python train.py --n_layer=19 --d_model=64 --n_head=2 --n_kv_head=1 --head_dim=32 --d_mlp=256 --vocab_size=2048 --activation="gelu" --norm="layernorm" --norm_place="pre" --norm_eps=1e-05 --positions="learned+rope" --rope_base=10000.0 --rope_fraction=1.0 --qk_norm=false --attn_scale=0.177 --bias="qkv" --tie_embeddings=true --parallel_block=true --init="normal" --init_std_qkv=0.0712 --init_std_o=0.0115 --init_std_up=0.0712 --init_std_down=0.00577 --optimizer="soap_variant" --lr=0.00425 --lr_mult_up=0.936 --beta1=0.95 --beta2=0.98 --lr_head=0.00805 --grad_clip=1.0 --warmup_steps=200 --schedule="cos" --final_lr_fraction=0.1 --batch_tokens=16384 --seq_len=256 --doc_mask=true --train_tokens=81550000 --steps=4978 --dataset="wikipedia_en"
Each number is 128 + 32 x the weight over its row's rms, rounded and kept within 0 to 255. Layers, rows and columns count from 0. Numbers have three digits each. The size before them is the row's rms in percent of the matrix's.

# layer 15 attention query, 64x64, rms 0.0835, rows 0-63, columns 32-63
067:138108212122093131156116128129114171140141111055164134141141179137129134118126133141162111058155
103:076102119162113118120126105080100148106152125131136131157142151115068136136158134076115093102129
092:169107173111135113146097151167113088175122092143120117104127112137157078089144061169122126178114
086:107096184150171094132098117081131138094207110122140105178124158155097164179118164113090110093158
077:126074130126149114138111172112119121123159091099152135173123151144106156151122166101108146049161
082:089085064186127134081151128068102116071126136134127117127096139126110157185104164082162099125104
098:094133141109120117125093108052127169120194148106133159105128179098103143171093134098062195157091
094:146179138125179150149158121172080063181074149093162135116146095150155140063127149115160139081154
096:115138094175174157122097097093138067017085124135124112173146144156125068146110165066128154101132
089:148155131121105152146110099127110144096088120158132104116126122111222095133097140147150123176091
102:166135183109096148174168091147116154115111168179110093085133120146163130104117126174108153144173
082:122138056108132142113137148134047135144094185132156113180155092087126152126159125145088144063127
112:144123176123124166097139129128182062100165145161095129091139125107109108167094133127138111167161
107:154124079056102086131108111082124207139122140100129139138124111135128111139180076140129101136132
113:124142136112113149097061100111144084147197129101120096165122114141102163179122076125104196181140
096:111085109105127123101141129145164153088136145094081108087191085114126124138109140129108137113163
120:119117136152134165086106149098153077088195137144150131172116129137118090184107116113099173147170
097:134112191134162184115053109127150140083144150105116165142166133149102186141117101112094158134178
124:129169138093157153143120127134143127098084099142147136122139135132076110168091085150143099103144
102:192150154140173126141142102109117061130111116087178110133099119156103097170132123102218113117116
110:154173066175181153128131123117105139176119110077159170081138150140144142064166138171139122177182
100:097121198079104118118124087127113125092140053111096183141142126146114137112117179053152103081163
108:116091129118059149094166085162157076166160142151124098121131138076147187157148151163078132149109
121:162073128082162069169164142119162149102138111120150123100126186164131122121092122127143153178067
108:116138135111140120032106166166158139147148183100089160122138162199065150214114120150086147147129
110:147123078150092117113181068139133091180090163184149108122169156123148118125117097059117069128131
110:137118073115120091092136141179169139166122118110139155114115127123148102095117100139211133127087
104:079115107166093171171162171101199121139201128137160105121099184158118119161130117118094121129059
116:147116177126160161100155143098107090091177109099162115118159126157118127168094151126157090123157
105:113141145118102084077128141084121166186124108187163113124116140095093161114193123143145139158138
102:093141129108146130114144072135128103108203141138100138104141160022135109113137148196146174088154
108:119120147128117183111103158126141154127169097077138133144091107144120141169192137044161124147201
082:157071161129139162134109132112133136161107129150108158090134164129013080113099134101151113100080
094:106153092103095176064125103134113162051158181128182121095129103113081126134139094079168151141115
088:127108209109132102167136117101167182181127120110103141140143165117167094120155098188151110129114
076:113101150113155143092118083084110136129196112044156134078199135158149122188147097132145168161128
090:137091170114137136069093135088137116126150123115148160106221165152094172138114139074183137141114
081:128145086180090139130152153155137140086143181163145142142086083096114162146099129063121118141119
095:138190104133125135071104116131073092130135139052173127105129130104124139166165147137068199119127
082:148073182150127110137103095151178133125130165124134167122132114106157157111146139147173129081172
094:167079145173132113150142108174136183087140165134131175182115091140151139155083117101181102145125
085:112123091110069122162135069164131135081168090084110079124101090124119066092133062103152125067163
102:167196097101121105197161136139138127197108095164103130099118156159133100078096103133090104115143
092:074129077080128115090128156141137169131159182199121118121106125158152160155118150169111099077114
088:149159184169113173085062114135171073158113103108122124106136110122067203165100082116125057119126
092:146133146096146138160101124138125100128129069071059150059145111136206089125136102093083171126166
086:117104120110097124124091164186154198063154114135106084193099152155106163081166113070121092138120
113:094132174132104122173148122119173178098128119156087117121130147167150156104105165194075183107124
100:163136136156136154097103199121118112021150114154171102167110132117108190115172125121108167115140
102:084080150080117203078090145131205132127147152120162141137204137163073097095174119103151130100151
110:127133097101128147141153048144138114081080163172138121133208070095136163160077130106186130073125
109:119151138124150114149137124124160152124110121158223113160106104126091072117192142184162075137112
113:112138044113178151129107131182113180191166157101160147102118150134100155114137129172096187149097
115:153180078089137124128132161121152104092115100108140106159135160130076133129117154121146128127080
094:110116170127131152120187087134193079127126140205121142085085141114171139148089149146062122151104
095:089133043099150161128139148149108081155078110131112084072126190168190133134137129197160139163064
102:152079136153103108073083163162151122138069109055114156136137089184070168185104130127097135200174
106:173147093175126083114178125101130106169062137142158133127123150074098126136057056127123065143134
109:099136091125044120126119177154139122098126095134144113153115108102135132097152179122090150088163
106:142134074114056142166159145127164139131230150156151087165127110114121164130147120108107109201078
091:134143176126125158124156119086127086116147172174117129196078098114107167168140126150064149106110
102:140217127154097179113148115092118149135150106113172114129137141175123123150137083126096145197202
111:126159095115136157069137083117127152150180147107092098115152096040128080155153112181173179125161
105:133077149076112108033105137124163130148161125121132126141171102136100101166157119089147120212141
# layer 15 attention key, 32x64, rms 0.0873, rows 0-31, columns 32-63
084:121130172154114126157127122108159122123111110176085138117140143110076118116115124131077047141099
073:160121178121118105104137134097159133162134111125103100131111169114113191124154123096193118144173
083:108174138088167140161116135171141117173109115165075194092140116117073069107173124133102145125071
072:133086112121173110126121142105151139174155090125106126138112131084227141178095109138173222177155
071:171133163138102161131125085064109079116131113173117164080114145123202103141148086150117124157153
086:131123103135122116121136125103073125096081161095161062136160179149130226094114138119164138083159
093:086075139114157150129153129126188163102169136136153079130104086115168204167120133102158175173208
084:133176172083143161101144139111086142119091113067100158110163149110104139088127119122080052110065
083:103170092155194167145083128157127114109062111123137104099103099133118223073106126107168121088168
088:090143071114126134154138102146181169108093102111090109144096091156124196132087200120116093097091
085:164172127135124141146098114158201080125089067078140146127120118110096169102120187172044133141144
108:193111123124102078097165115123146098167158117076100154143080146143089080142142119135164148182081
092:065202073103110134137150119095133119107123139113125128123162125134136156083123194096082182078078
112:086162144142134158197119145068103148069160112149175106150116146169173189155102067179105123062171
097:147135120128129124115089127092182130091165170131098149146087141107101116137167144114115120166188
098:125120131071123188096137122118142070102150136111067120156140112137098122214110139180125142101118
102:191091142139126128107207111063132118075154117140147122125101171143119070158126120155096129106160
113:120162149087063136178122121177163176144157119146078148123138067109115114109117151103057105098092
097:125097100136118113085141092123096192139094202158196115128141123195120056103153082110161138088101
127:213133132197136111165126096175100135099139140156183143143138097134127083139094177172127107142124
125:062149093128177144131132108142147094206086126153158132101129130183091140106118146152129147144074
100:128183170094071127044137143153087119077153083119074084110106154110113127135126136162125131115163
122:099069096115114159118184142132178123181110088134102175085130134078106099123153126146046101140112
114:100103063110139176140149160116147140087055099143130137087135101107175073127096112190158126149056
112:132130130154112161085106121117153181152135148093101124092142183190079129168143160080145136135120
102:126128124154080126167162091094151087118078157188152103132198112137087138095123071151104059118151
103:144154125123061108147158116193112159144128084149138121117160133128125117088114091114169188148098
103:108132038095132109121147141123128173151092173135090105132073151121128132092128112097076077127112
110:127117165169071091156177103163175107090156095141145088172130171114198163180138119120101097132116
101:159157104136156116132124126157150078122143090121119059162135103098105097170146051144110118108177
111:120162111090150159159136061110127143123082149124119135136131200101135059126090081162136119169182
114:106123159086099127097073083143119141107123072075116114132140105175111189157116125102099110150111
# layer 15 attention value, 32x64, rms 0.0782, rows 0-31, columns 32-63
106:118060132124120131139129124149137157172163129090142134093079181131129133125095171216221101109138
098:112144149136141047195138113148147140079124159060133085141157122122119134129143084143092097111157
092:130174154092160103141098121176097127141118112167112167153094134115173127121158093129077124085134
091:129095183111121118172149144130106139150096105145135087140144188120159152139162059171133192143155
104:102061138139159114105064098170182122117104099107157151123105089142173192053139133155176147120139
094:143075202127111114158060126123166133140129117140114171136159124097123127106139075168165158128119
114:100122116121122117141143118091116090178165168130097148128173173083098176120093113061191169113119
104:160111045101093137167136150145054148136179152108128151083144147148156052078137143138143081171129
096:127099199102166177122198110142090096139085108130132141173121125167056105091091089129099120050123
090:095154177155147108121195120076091099088162115097130130079090126146115141096126152125142157148128
097:129104085175133141156126208183134148136125104154152104162151086087106187084084146101153109167151
106:172125133166087064162134141126098128175155163165156165067107090099170137135144117146129189118105
102:093128107183124107095102175095132039133117170084139109129150128135105125163120142090119163142143
107:138165138087127111117145113100155063103112133148088153104150128135145139104027119131114133182118
094:150180171072145099041137137098153103108155131167114117054112111114137155096107063086151165154115
095:131080081154131128141163118154180099144170104120117162187129075116165138102137173154121165100137
097:135148111109153130145099125147110073169147083116157209137153117109147134171190132144060115096196
097:112092114106128118159161212117113113145175092129112178129159077113127131126193115103114127111107
096:138131126163106113151115103180094110118168138190159133077091118191073092157117069080103170132102
101:138142197182107100084091099078151111139181088157128188118182134114160151152139129154134118106089
091:126143101148131112127094137127105098069143066191106179148169170198087122152133133110156111128136
109:104151122131104065126142087093127144118176193143094131085166098140103097129122116142155099093159
113:102141112101145057106170095175133131167205167104170161167198115137084152142141156109139080100161
098:131121065120159122142184123171108086072083091079096147175113133099174125134179078139119154156157
106:111171069122138131093149085134106087071181164150086104153101109112083183109161153137110093132137
102:071156148094200170125149143130188157169177105098162150078147111137159124107103114160141118174114
095:174137080167126134168126067191090113113184127089128088134166152124140211152087095133063134128108
098:145146140097107108076147137098106173145101156177184187194093110070129124153108126114082111107133
106:153116134103086111105123094111121129205184111092170153075131132140165098085131179154089111152114
092:087123146143115126095151166067036145126107118125112155137163091145146163084105111206148083141122
102:119142104119173112125105129104116197164106133107151101157120082117091168089149149137091159091118
101:072144130172117085148156114137172133091115110141083107147114123115144147140123167166124110182107
# layer 15 attention output (transposed), 64x64, rms 0.0797, rows 0-63, columns 32-63
097:126119094105123092140075086043099111118115162129134153184121153145152087107113150085205099146153
096:158156083088146208082157126062108095183159128159146104109144160121114161086147169120181139170135
094:119174019186134074089132140139129172153156161100135180144149136163191131086122155152156143138106
099:156115113098151131129130150176143099152144143103151164112128146107121137155082110104200138123124
092:122146158060163099143139043100126128109143132100064097100132089146148144147143141180094202171118
106:157131110187083111152086133136083103149097146134107133101148067130109164087119138113211124110068
102:149237161141131124116136156116063131151092126132141147075203108135153136128131142120131074072170
092:116076101122133164108152056162110054104165128132110118124124123142168178148149046143143097083136
110:108154144171134129125105142109133147167124171080123174185136104132133131093043161085164138159139
089:134058101187147153122094158132121125168094191090069133143179181157097130092147158128095097112115
085:077125172108098103059066101094137108115162132087141189122106030178170076164161104156167149110083
099:145146096027089138112088123187118171090120119072194140141175141124130118101089136140079161119077
101:144152180131135168150158135161145160158128064124124159103085154097175175093138162129093133130167
091:085110157156102141154177094086174128129120159095137155136173114068167090121159132179106100064140
096:160184129202138112132120145100119104166118128144142113164118101106093114114146129083144097084194
113:119116129159121087156145089085078105132097153193143162124115156133116122118143197092123093151093
098:166199047128144138119125050119129123113068093131131071131112102118087097118133113131090074208109
088:120149120114092115133133086094128139109163153118124111098093198073084115094113139124106148061142
097:124111087127125144127149114132158195132185144128094149122111096109101103079100098107127053092100
083:124150074105130155124143114132128104160124185142095126152137123142104152121087105117121239121154
085:152163076153149108105131132123099134161184136085111183167081138113120134130139121105139146090172
103:204140094122104132163159146140117136162074082118160126151108120146113090125144133129185141089146
113:101111105141109151098041098134131126135163094141174089136117081134100121171138154092109152173127
095:094155151158146162093107156141163151156157120106093143063104103137148111076137093132095153111034
102:091067157133101079093112103175119164129083109124080076130094096134064129127181168101166120128179
099:162149114083112122127093117161087136122067123095120130127151124080157071113126125161078169133109
091:090101073137118163116155116156180125120108199161143138103141150120155088146111159133083120132077
098:139199145124154094116100147195190168129161139150077140107187121149113141172148153126145158088164
094:078065082113147132096051148131106108102121096132162096117154121109133129133123127127136187189151
089:215148157083147139111115105132121134183123146127134171104160163184123107079128151070156149139154
100:187074170110124137127161158098150161136126151160142131148173097152092132183098110133077091170166
093:117115052082078138148136091126143155064143087147107112114092078077179105165157144127151113145173
108:138156135129158116126123181109152130116162097128106108129072132132124144133102103141053099139098
105:129146078137134090153123141204092100075084188144112157109088112139166091136092084148053124086123
100:074137201119136146158137061102101122111091090172166124103141159128098109154070100147133099063114
087:109146121124135124114160133087090146089185153142155100141173054184155111087170145152101136104119
113:132126083198103121155102179154147118145172123179186092126127153108160086075139098094137049075136
096:109112128124128141093157161123158112090174113149154097208154161109145111174171145094083090138197
112:136087113188127111135114131117162149116173158165138169154091188130123107133102177155124183200088
111:149146171131126080149154133101176136133082116110139160131174160103113099137121195129119126172196
101:202088162151125132128183140137154147127081125125140085083115125149110130179200116173134083131125
099:115187159061135117164136103111112119134186047156175071131082090115161117147091090074148166141121
095:110157086099104156138118184172086118060107132103084096177145176162129171066098132159092106095182
117:108103176237147151136155179098155092159141170158064094165100157125152108144119134036177089152139
102:127128094092134122124099150049106072095162196161126102160129086174079109154114103162110183153150
113:208121140129134145144135126121125128158141137152114138126085142139152163128114116090138194136072
101:097093137099156088106085156116115124144130137123110168124158136163153179107071054119190195151063
086:130150173163124154123115143150167141138196103102141086088196150122166111115084085132101158129207
102:125077127123080049129141173133138084148164151167112143163100133163144124175145184139141132093217
095:108137109133094124102122117120074135092098098166106110170138083167157069150107166077155122152152
095:096131109109112128138133131115130072099083125171093140147131149099131056122090109182202208165134
114:080140151141151137150100148105129138142162124147171135173170139111180130097177160102149055190100
087:138147118111100125123108122144139132074065119172103050063207149145136140153155126114071152155163
112:085137137146123086116127128092116132109136171147066134109125189103119149070139127151099155170102
111:168117071119132115124179141131144133098077139165071184088116206127123145068123132154164132111108
099:162129112107152141123118103148109062153068150162191120129141133155133168164093120126116155132215
107:141244064124156189190129108131105087136139122176154139113139172120178140124104082202117132158103
100:095134111169155101105164107120165155128212112118104136143084128179165182145137140116112026136124
092:145117089070188073114124150187113153128138124159154121144140124146114144139186103140113119175117
094:182082118140093169176156117080067111125132115105169143136050202111139168099095136119110143153129
111:143145214157114114142187104063168134129151141153151098177056086129164088126121170078052097133066
107:077132132190075105146110147134151132100132078124095148161060075061137155178144145177100101125155
105:123144100169103186162125111147075070065126128120110086130075152091106152085110158083157118059114
108:120124120178175117114116097144094121186155118086151104087161116155128111131136105120103129102069
# layer 15 MLP up, 256x64, rms 0.0877, rows 0-109, columns 32-63
092:173125129103173156123111112141141154144165124107114117113053118125131102145107161090103148157103
100:111118097135108090176087130140130125215184170116115098128133165110153154048177152130147098136155
095:142149176122099124114116142132045129093138121163134166104167122155123146095150142137134087140157
094:090171100132126121112084164146134113163151130115139148149168146207154140135141139127097139143116
098:168146087116117187081084092172123175124116114153175149146156137148146107122130160091148115144122
112:147122133127171143176091132118184153110114105121185124118072162142083108110124126159164083172107
088:118069083150164096104104116138113139139168153142147181110105137159155081117139164133142145201109
098:151092180085120126060110052092128120163099104107118147148203168125129151158139163116129148174166
091:086161108133120110133181116107096158150108160108163123117085163131148152088084071133125168085132
099:130169136125106046143148122095126124126139135130092103151087111123141143091143210147167141134072
091:133010126183108125074145110121165169153157143177203120145135125145128119117141127119138127078140
109:139214157094106164120146106169135139136092112112143150207108183112140075108170133094137137164131
103:115110161112105155092184160134126144131154100168163155129121159114089142081080134173099106133109
107:148142094096109177141173132122104139156091135186086195138100163142098163129150149157149176133158
089:167161121189151075141142093106136092117112068149188102095081129141091165125176132037139153138124
106:128073134099108125087143135103083144112080104112199086118092189144175159146076130105097152110086
106:098132124136074160099166099067144143098179207119169122087149108139087122117161148151125144165071
104:096142175155167092111106124079093100144100159135183101167114156187122171102082135103134146150151
104:218094125154101140138172118152129096149103119126138178164105159155103182106193127149181148104148
112:111134095136096080144118157112140077127133121164136049153123145127104153127161148130133133146158
095:164126084121145128152127115226079085144141170195150120045096145154140161115173091111175105144179
099:134093134111154127117173155156132128129108191073178146121150171124125122089174152110182176144130
108:126145119164174145112129052090138152082163172167161099089113187153154184144151157114125126147149
114:161146111134091148165163121069166181142111154076141141109120155115119157145143125214097095177151
103:158170078178122137159126133119121143150177159144131113142095151117164178131118128177188101101148
094:092083127122126112165171162168051122183130094133089116090078167116108082118169124180104137172152
104:119125127186166129101140118170104068062120163105114092127160135105155106111149127100097067144160
101:149117135099074126148171151140087162066098086137099143109166122131166083172174116163111124173128
090:177115099120150034188157110101132136136096190123129106112148130140180145122178128118123072153152
099:131137128143149108157099115131118101082126121099116168133128161157127097157169056080149135147126
092:088103148135190091135155131111127111080145097110132124203149161132113098106137077131161141128197
098:167156119142156122146139133144131121054149135091112110110072095158115131153136115123098141115158
092:147086100215126138111069155103200154136153132127101116089091188148162108192159141118050139110084
106:088189114133123075134166143154145195086150129134191134123085074173127106125067132108120177100150
104:089142108059192123116153102133134079097195158108140180093125133141130169097140128117134149103166
100:126120124087165088104181096150145145137149098125168162100136093227085175128128173160125176117100
113:200145151158119097097159130194155119061132124080152130112119160161110166124153151140138100116141
097:138073096164156110120134140105124149095159146179139140158107170133139121138141069156126103152086
105:131157112159161143113131149155121144119088148193154121136134098137176110138091164078130159168169
100:170103149145098066107157111131127089147127160167131144119176137098129122123104134086096190121080
103:142113108134181057197147098103109125139200140211127146120132145182181153127148092105082084138156
102:103144113108177105126165138077165159151113129105129105110181179137112169178101159152115101155150
090:167122141066145139136155089063145200102119158128159089209076077134097178149131124131158105109148
102:040093132066120071091159138068134174143119105121178108127139162167145128129149144120158180194152
099:143122103122162125103123157048118147094130193110160109109113083081149128138153151150135108163149
086:113139208124099165087126173066125073147119081135185112125140134079129154100092133102171130206109
105:074143105124172087074132172119102167080101151118152110141192074146077185146171171159047127139158
092:112137114099184159127116186115140124156090160136117127127215105066127133117152078068127092118154
094:146027115131123101135118144108126116140139080147111228137116098111113135129167170095071141120176
099:207118083108160139153121103146186050081163084115133117130158153153134119100080127134153158135160
098:171116108124135081137093108159114165180171147138126125073084179132084128089162140097146167150117
091:101118084092137091124090102128126109119118161136095117132099193141139164143110090222160107141134
083:210096132146150118125121145111147175112112125087086160136141107070110187050121092151113137170152
100:127138145087092106134130110104137125084140205151155133118169180070123158132174111159191124153146
100:157173114136119152070170178060138109180134147156143137128142077087071149147121078069111116170099
096:171175189091166137129099168111166152145135142145183064095136153182129075165118090112168180149171
095:140163061088185102072139150154093051105107183168095176124148115149131133129065119149153124150118
101:130114130178103137094110126179099164075098145120121140144206154121152130148153107177090106171151
094:129088165160172097111171150171098104132166115035100163134122122123147066128124161127108136117162
094:120103124143143117071161177091119122190086104107180082084180083170134105142146117150107178111105
091:168113171176138182203176094140131121115127081094176128110136170107150181117149168076123140124074
117:186105109085102064098125123207090136154152131143109097147099201134174144141122135113174124137164
117:161120136141147138112146172123042137121155153138113130140157173172134109099148099163156155091054
096:096219095096091100085115132144152075145136134159131096123072102095215091114112113080127150152140
099:138160122077059158118154086160108128146199203097182187137100178129125146119108106100139150153116
104:141141102102193114129117099073091098166120130136172133144173139142157153147095171131076126108120
098:143191116180156171144135082125161175143137126159142132100128106123128135091154154138136177150139
093:144112181185166181075193193130147088139093144126109179142088132084180125121105107154085152138116
105:166135156081091062135119141112128168149133138126141104128105154155152101105120130132162160130157
102:079094151168063134135156169130150137151128115072128173173092144132148076167093184145099107195160
099:147125148197187121155154168170101073136172037111134092141079113137107117109151118123086128187156
104:135131136141144191087121186069099126114124109144138090140103120216091181089154106070150112160120
101:070132116089142184112174152165036241118092130107144124125147130123180138149160169101093107142134
096:148157139138165149077123100086162063130117110162147120134164125132111103139123165073142161092180
080:123096115131038121161187164121103110168153195152088164062154122152127151095115085115085132177154
109:088101150136149042097123178133163119118124136127157170170151154158097163141086201119105168146137
098:119094133146145101129025103102145148090188088099182209156100108121089171151160131128100105138132
106:133171146101114125174127104142089169123109166099101119152116191125147137112155097137091140097168
093:206143115167145123151169180184157136098083167227143096144158133144160184153137104132160153123109
108:157091116151102094139147084110109099099162098135158119122058163192123165165185068155106120182162
105:099075134117087148107114082097079082155123157121175216115089129148092139087109125156137110167153
104:135087113151089122097133163087111154159152172131113069106138136162110131125185170141134133100134
098:096112141134121150107134134171165126118175162159108091111085146081158121069127118104112140165077
104:087118181195078104123112178139113117108119126092142194107089158148127107130143068073096148102115
105:075111078130117068126168109088207163129169182137137134061101192109172142159146129077169123111161
095:153100187173109108110160089179104121146120150116131079177154203174082107175104121154123073123147
120:095082131118144100070151152192104132145095160147166102094146106136131164105085120200139150110187
105:183056039163168175152146114129145099131113136159094168114098099146112160129117129163100188115131
097:126056118120130132158097144096136123097099119112166101166088074134130123134194131080105191125122
098:151144192138130099124165148112122094093105144094127063100192132124112158150218077129076107160173
098:127106140141112078081128151121135109149187094130108082085115195116111080118086171121085187105088
106:176123111145143148094162152140134162147131148102178089144116151102116145111156080137165121065086
102:134128139090063166112083096173174144130095105139117160137105135162184141103135119165059238140078
096:151125173142128092081159104107145151102106097109156094122120118113091081172153161110172125108157
105:118137121126178145066119144088153097115170172153172163140148157131095088157120149175160108085145
089:175144132080056118124155085051143124116137148112162171154170081173168169139130146175155104120186
099:132198097175104106173167091130141096119091183083182106163163162139093173157154135111099111090186
089:131076051093116171070101142081073177099106145104141160147193104138139136151104103123115169154164
113:153190127119129166091193135133145069092159143108169132183144178106173143204130130128118125157172
098:106161178119191116087205181134149136164076110147132080102105161110183166081131074104160119164158
099:108180135146098161105111071083078121136093127109091140147168152178156175099158099108140118142148
102:171103119070112084136139182107089110112109118140082157105170164105135145138153036159144129186139
092:087157124146194122117187148070134183104138121101125093177175137112124215147103100137170133148156
098:167103144153110120096182152106150136154116104146219106153107114098107125112124166116133171132050
090:194142096128161119101136128100121144070181000134138148139155184127130111134147157139135156106125
099:084079160081148125085105140127134143157118126085198086138155153100172158142102160152132145168138
101:105163156139074123181131170127123123107141075135116104155132153175172158121067100133119107168120
096:077093099232110155142126159147138094146079087121137110144121099147152108093160107137183144158128
108:081116164141162191096104148044114155145069114158152116159083155130098158112095154111136149105068
102:136141155064105126175122115131105119110169170082131153150096173085115108058138123157084151169112
# layer 15 MLP down (transposed), 256x64, rms 0.0935, rows 0-108, columns 32-63
089:150089113156106179155132133157031119129101145139105183124147076109160137120054107175149134101114
096:183098113131170102099119108139184126066110092121156127107165138051076167107173134141156101102177
087:154094121127141143143220106112142151126146096109119151169119087074158085166137140057169125128132
091:128106122163142132103126106107160177120165089140154100114148150115106112128112146119118063058145
090:137098125073155156114131109130075052096166076156137049173129123137112101142155132103107127165160
108:125109153159112129088102097069113076120119136099097106146105137095103146108144131131225157113155
085:158086119123127147123142133131133068145213141119105067140190129125164159180118134149149095185140
107:109177146118100162082133187193135107072116112114089124085136125150109140127138103158102142055121
075:096126142154146140123082146160142177134092122164146127128133100134140124128137155049131106092170
110:161133061162131096180192106131138160139075098097103135169144158147103105111109180077172128148121
092:093148089103068146075144107100174134165091103050129081139194097141190118089166161197103181137148
100:143093115150158146126128139058112059116190145138117120107147138098101092179101109107120087118118
098:101073137078131077145085087171154102180183098163132127122166102104136128050136073120142159135127
118:106141149167109113130129147077105167077121080120137106109098123154150104165119120162162094100110
099:125135180134102090134084132121094132103149154179112080142070141135078149112162115112159161189160
101:126145117100130189073196129135139115148132113220118129144074197085117173130145165083107079140133
116:174160152156127122123065135167115168121168112078090187138113113110194067132134104129114174127157
099:129114128099107180156173097159158160113189091069101122048123125034134120134119142056139099106144
105:077129076098149182140118114124153067144162162104105095157177119160114189072096202116150097104127
107:133054151123123170125116128172134144134110059134183170115114158119160126164116145186099111083119
096:120081178114114093149130111096113174139195153093154132101143138158136083063173167146083109122154
093:083201171109091145136113138117139123134173112147168157133155120130126143103183116081142144166128
098:133170079138131139118148141161139103087162157079076181168174151104161100156107207150088109084193
116:131128161152085130141154154082152101138167113119149121165049145088147145156170154154147099166196
103:096179162101125145046138126136147103157146144096104179159124083135155170113167157150114165099115
100:125114107090082123165130109200146105140094095176099159125131085064187119099078109121140140169057
103:109092165152122117131157125142126107131118066136115176151096102112114075090142130125215180066123
096:096105144143166129125138147148081114158210184101102082114109196144117154117095133088075141119088
092:058152122142110153183117131094138169172141121072134079166133096080095101078122106116123141117150
106:120126128085045135095120183160119151178127148148106121093111141132105204120103180161090144115137
087:139130152135132131116125115159116158160112137092103113064081064151150140064052165089128152119122
092:104149144156157111122095182172162103127134161128104177166167134100101104101141112114193167183160
105:114120173200088087120138140138117102137086071123132150115097111146109045068167149136096139103154
104:128157099111091131103154117172156098144127161145114149128105121148088092074100161164136164134163
107:156151087079120136099114126090140080121161162175146132120108114140147092115184093082141103154104
103:177170107158140170136137128102124177144199089118144110151057099145117114093113081160147109055133
105:159104083118102178124158155162136116147098152152106179143121152112110114095137095076159138071068
091:103155103166107114093163138136147073103115117152120166157120110125125095143111125186181147136078
095:107174160096128161114118091149166091205145125157146150130147122084115066103121155093112169120100
098:186066121111081116166090101113130105174103146111094080097120201144150119055101124150096132125149
099:148149195142128150128117061087109167135169117096164111118123119163176120166102117107133088144060
110:166084104093148149152098129116153161071100107100080138111147113209112079127124109140148129128171
087:078148167074135155113138137188098100154082124136129082060146141097117132120130107166190106100125
100:179059145144137149120177107133126102153120116095068116133074055126117150127155100146114139072168
093:110039142124090152175056076139120099155129111143183112122107149142126104091126106115102155118126
089:135151119174181106106188135200182143138119093123091136141079108156117039145129146143183150072179
104:092159152068136133087167130104082157156105151172133120165106104108106075128123097175132133052114
094:147147117094128165144085130181055181073209099149127162108102172152111069116124095129109161107130
095:112188108209105157133123125129098181145136114112141134115124136136172136095074128067082100142090
103:160157127116142152109143100112109189113159169157140126093041139136059134099121136110120066173139
091:098113129104122068076129087089149152130154090149108167093090092123080162130095172054123138132096
094:158152126160152104118133112103124127144130091181117163084120107122099157161094083124137191084162
084:086100091075120157106118139111108054123110099100166137069115086153114114145143132107068071174097
107:207111141131172173140136171162154174161126125179111116105116179158083165097104155127196131136082
098:139129137156142113143227121185148133101132147157126145184035065111124105115154102166161126141102
091:133150141122143066144162118109088050168093180094082210180117101094122150113125176160110112116140
091:135159186166134133180142027101092170099142108103145096148151129073114112146173139100111141150165
098:175168109148147158185176133094177090128114091138154120174130096041174133108080126084113157117106
092:154150141111127146110076079157133089134158092183158163095138152114065137157127059054199155096144
103:161161107151136103081082147112141085132145182188128123091058148139100193120106192131109101121123
088:078121120113175051092152128143133145129117160098100144146128116190106122133092097126177159161169
113:144168146181122133121064113118136109137150122220140104169117070187139153107126147143099159115145
105:142135133135136144126134095184164158127072116165167130167166090157150160160131184114139181127123
092:160090070109155149131120093069091149134117181091095130124124130157097113086197103125099098159142
090:082105151226160068114121164130139133135083073121065115144158095121123113079169117131124103089136
103:134135140109123148221125171132175147151131121128151152102163175132098042143117144120174168190146
109:109151136106143127124111130181112203119090129124162146210109127127123114157115150174074104134184
092:108191121064110113158152104108146204090149128125123119130160143130084132130154201158147095118140
098:097190113082107055172041133130109169151183137065117098160098092109151158120171117104172115100156
101:141151068108111139141126067192144081081130134088122128111132148144145150170132164121116069104181
099:124127108148145138144116120062107123111132182133077088153125146157116179141157125116131202102086
099:099118161124162107112101171181155092164116128185138159137153161123110118151134057141179184135125
089:144115099168128106108100203127147104121105181125052152136118131111095139132136189169147133125124
097:158093166129098147173142144139146121116124103101128113156056146177191079173141108137077126154124
087:165153173162193104125124109145105103092104057085114159152137109113106101175164209152100120109155
108:152083118116087183174149193121148154095153151072118147149110169142141078061064085189092113147136
105:134173102117105075097105139121187139136143165180145129121192165121109170125154097133154130095102
107:182118153166160131145122154152087145171184121140127128101079168133121121199113131044200126132123
089:088074170138148139179133117161105118068115079219112113103112131103119159152150126124073156117109
110:123140162157123135146147097137170122112093147143144146176115184152130087132112127145121165179074
103:127136127113128095159140151151114135108097100219132132115088108125085122096173197104145142167175
104:118073102111129053149139148114139104076080215173090104190144114161074099153091112111156107092132
108:133139135202075134164136130127034076115161087183122156096104172126098089097139120098155091129154
106:107182075085152133097082087099147106167099075095117107141111153117189092150153107144130155126158
105:134119107085093161148090150127147107105116120086160114117131091102141097187080126125053170102126
097:092126074131111107099142140138144128125162158107133157157148094098112086080138125160199149108075
119:155144135128135155137149129164127145095142111127156142121165148111127161126028149185128102120184
100:119108143150182186121093182176077086151129138143074123162092146084149192141149105080154137183140
110:180168144145116144176108126116111122081155125068125176109104093121203188144177128137106169123090
103:106184087116179119061125173126130147088132146088098175114154107154128114146107202141118205130119
106:155119168142175114114143148216161077139118107149109094126159140065144131174188110108183203099148
102:092094145102134102140136128110164102152199104143070112095140105171181125137144176182134191103205
104:150126159137193166143089122136119110099157093117175138132112160103116122136170144084144089077121
106:144122162160148160151145101143158101107079133059095177134144116130122101188069100155143105132124
107:126168174098146141217064147114071092110152127151125122179153130090174143113075120137116153159142
083:074146141105172155167098137179091170158109090173093153055087143088137096132149158189163183148151
099:113107084164093103115079183139072110160143111148122145101150205119151134123099143105097130139132
096:141114088112149117104130143157106146179114122078122145067080166090138174110140122071167041138127
115:176119146136092112114146145134179136104135099150115087125090101058129151109148075126172112080122
101:054147097093091103108099132117079147169105183151138114122096123160159093113168128123150090087094
089:109091117192148104097163110118103071125121086131144161133049121142120143137160112148136116143141
105:110181121137209143079120076159085125112174107103120071119148111117155155165054138127101115151121
093:102148105163168183104162125153130135149154118122173099111120186132133143056129104131082180143151
105:157123172109174114158119132139136156145186153134150081159090124197125146105166087109119123122188
084:159110122116098167123116129158209148130109182099075118150125085132129219174133163111143088125139
094:092089152146145125180092147129114159139105158099107182157097167128159102184110169127123147142163
099:152111127098116133064166125132134050163050090148135137131182137120139159150129220172129204156124
096:118100123185111125119198099123126171119139160111078122125133090137160114182142111101108071120097
093:125067173094170071078170100171100125154106124139072102082150088142088082171150146118098111122152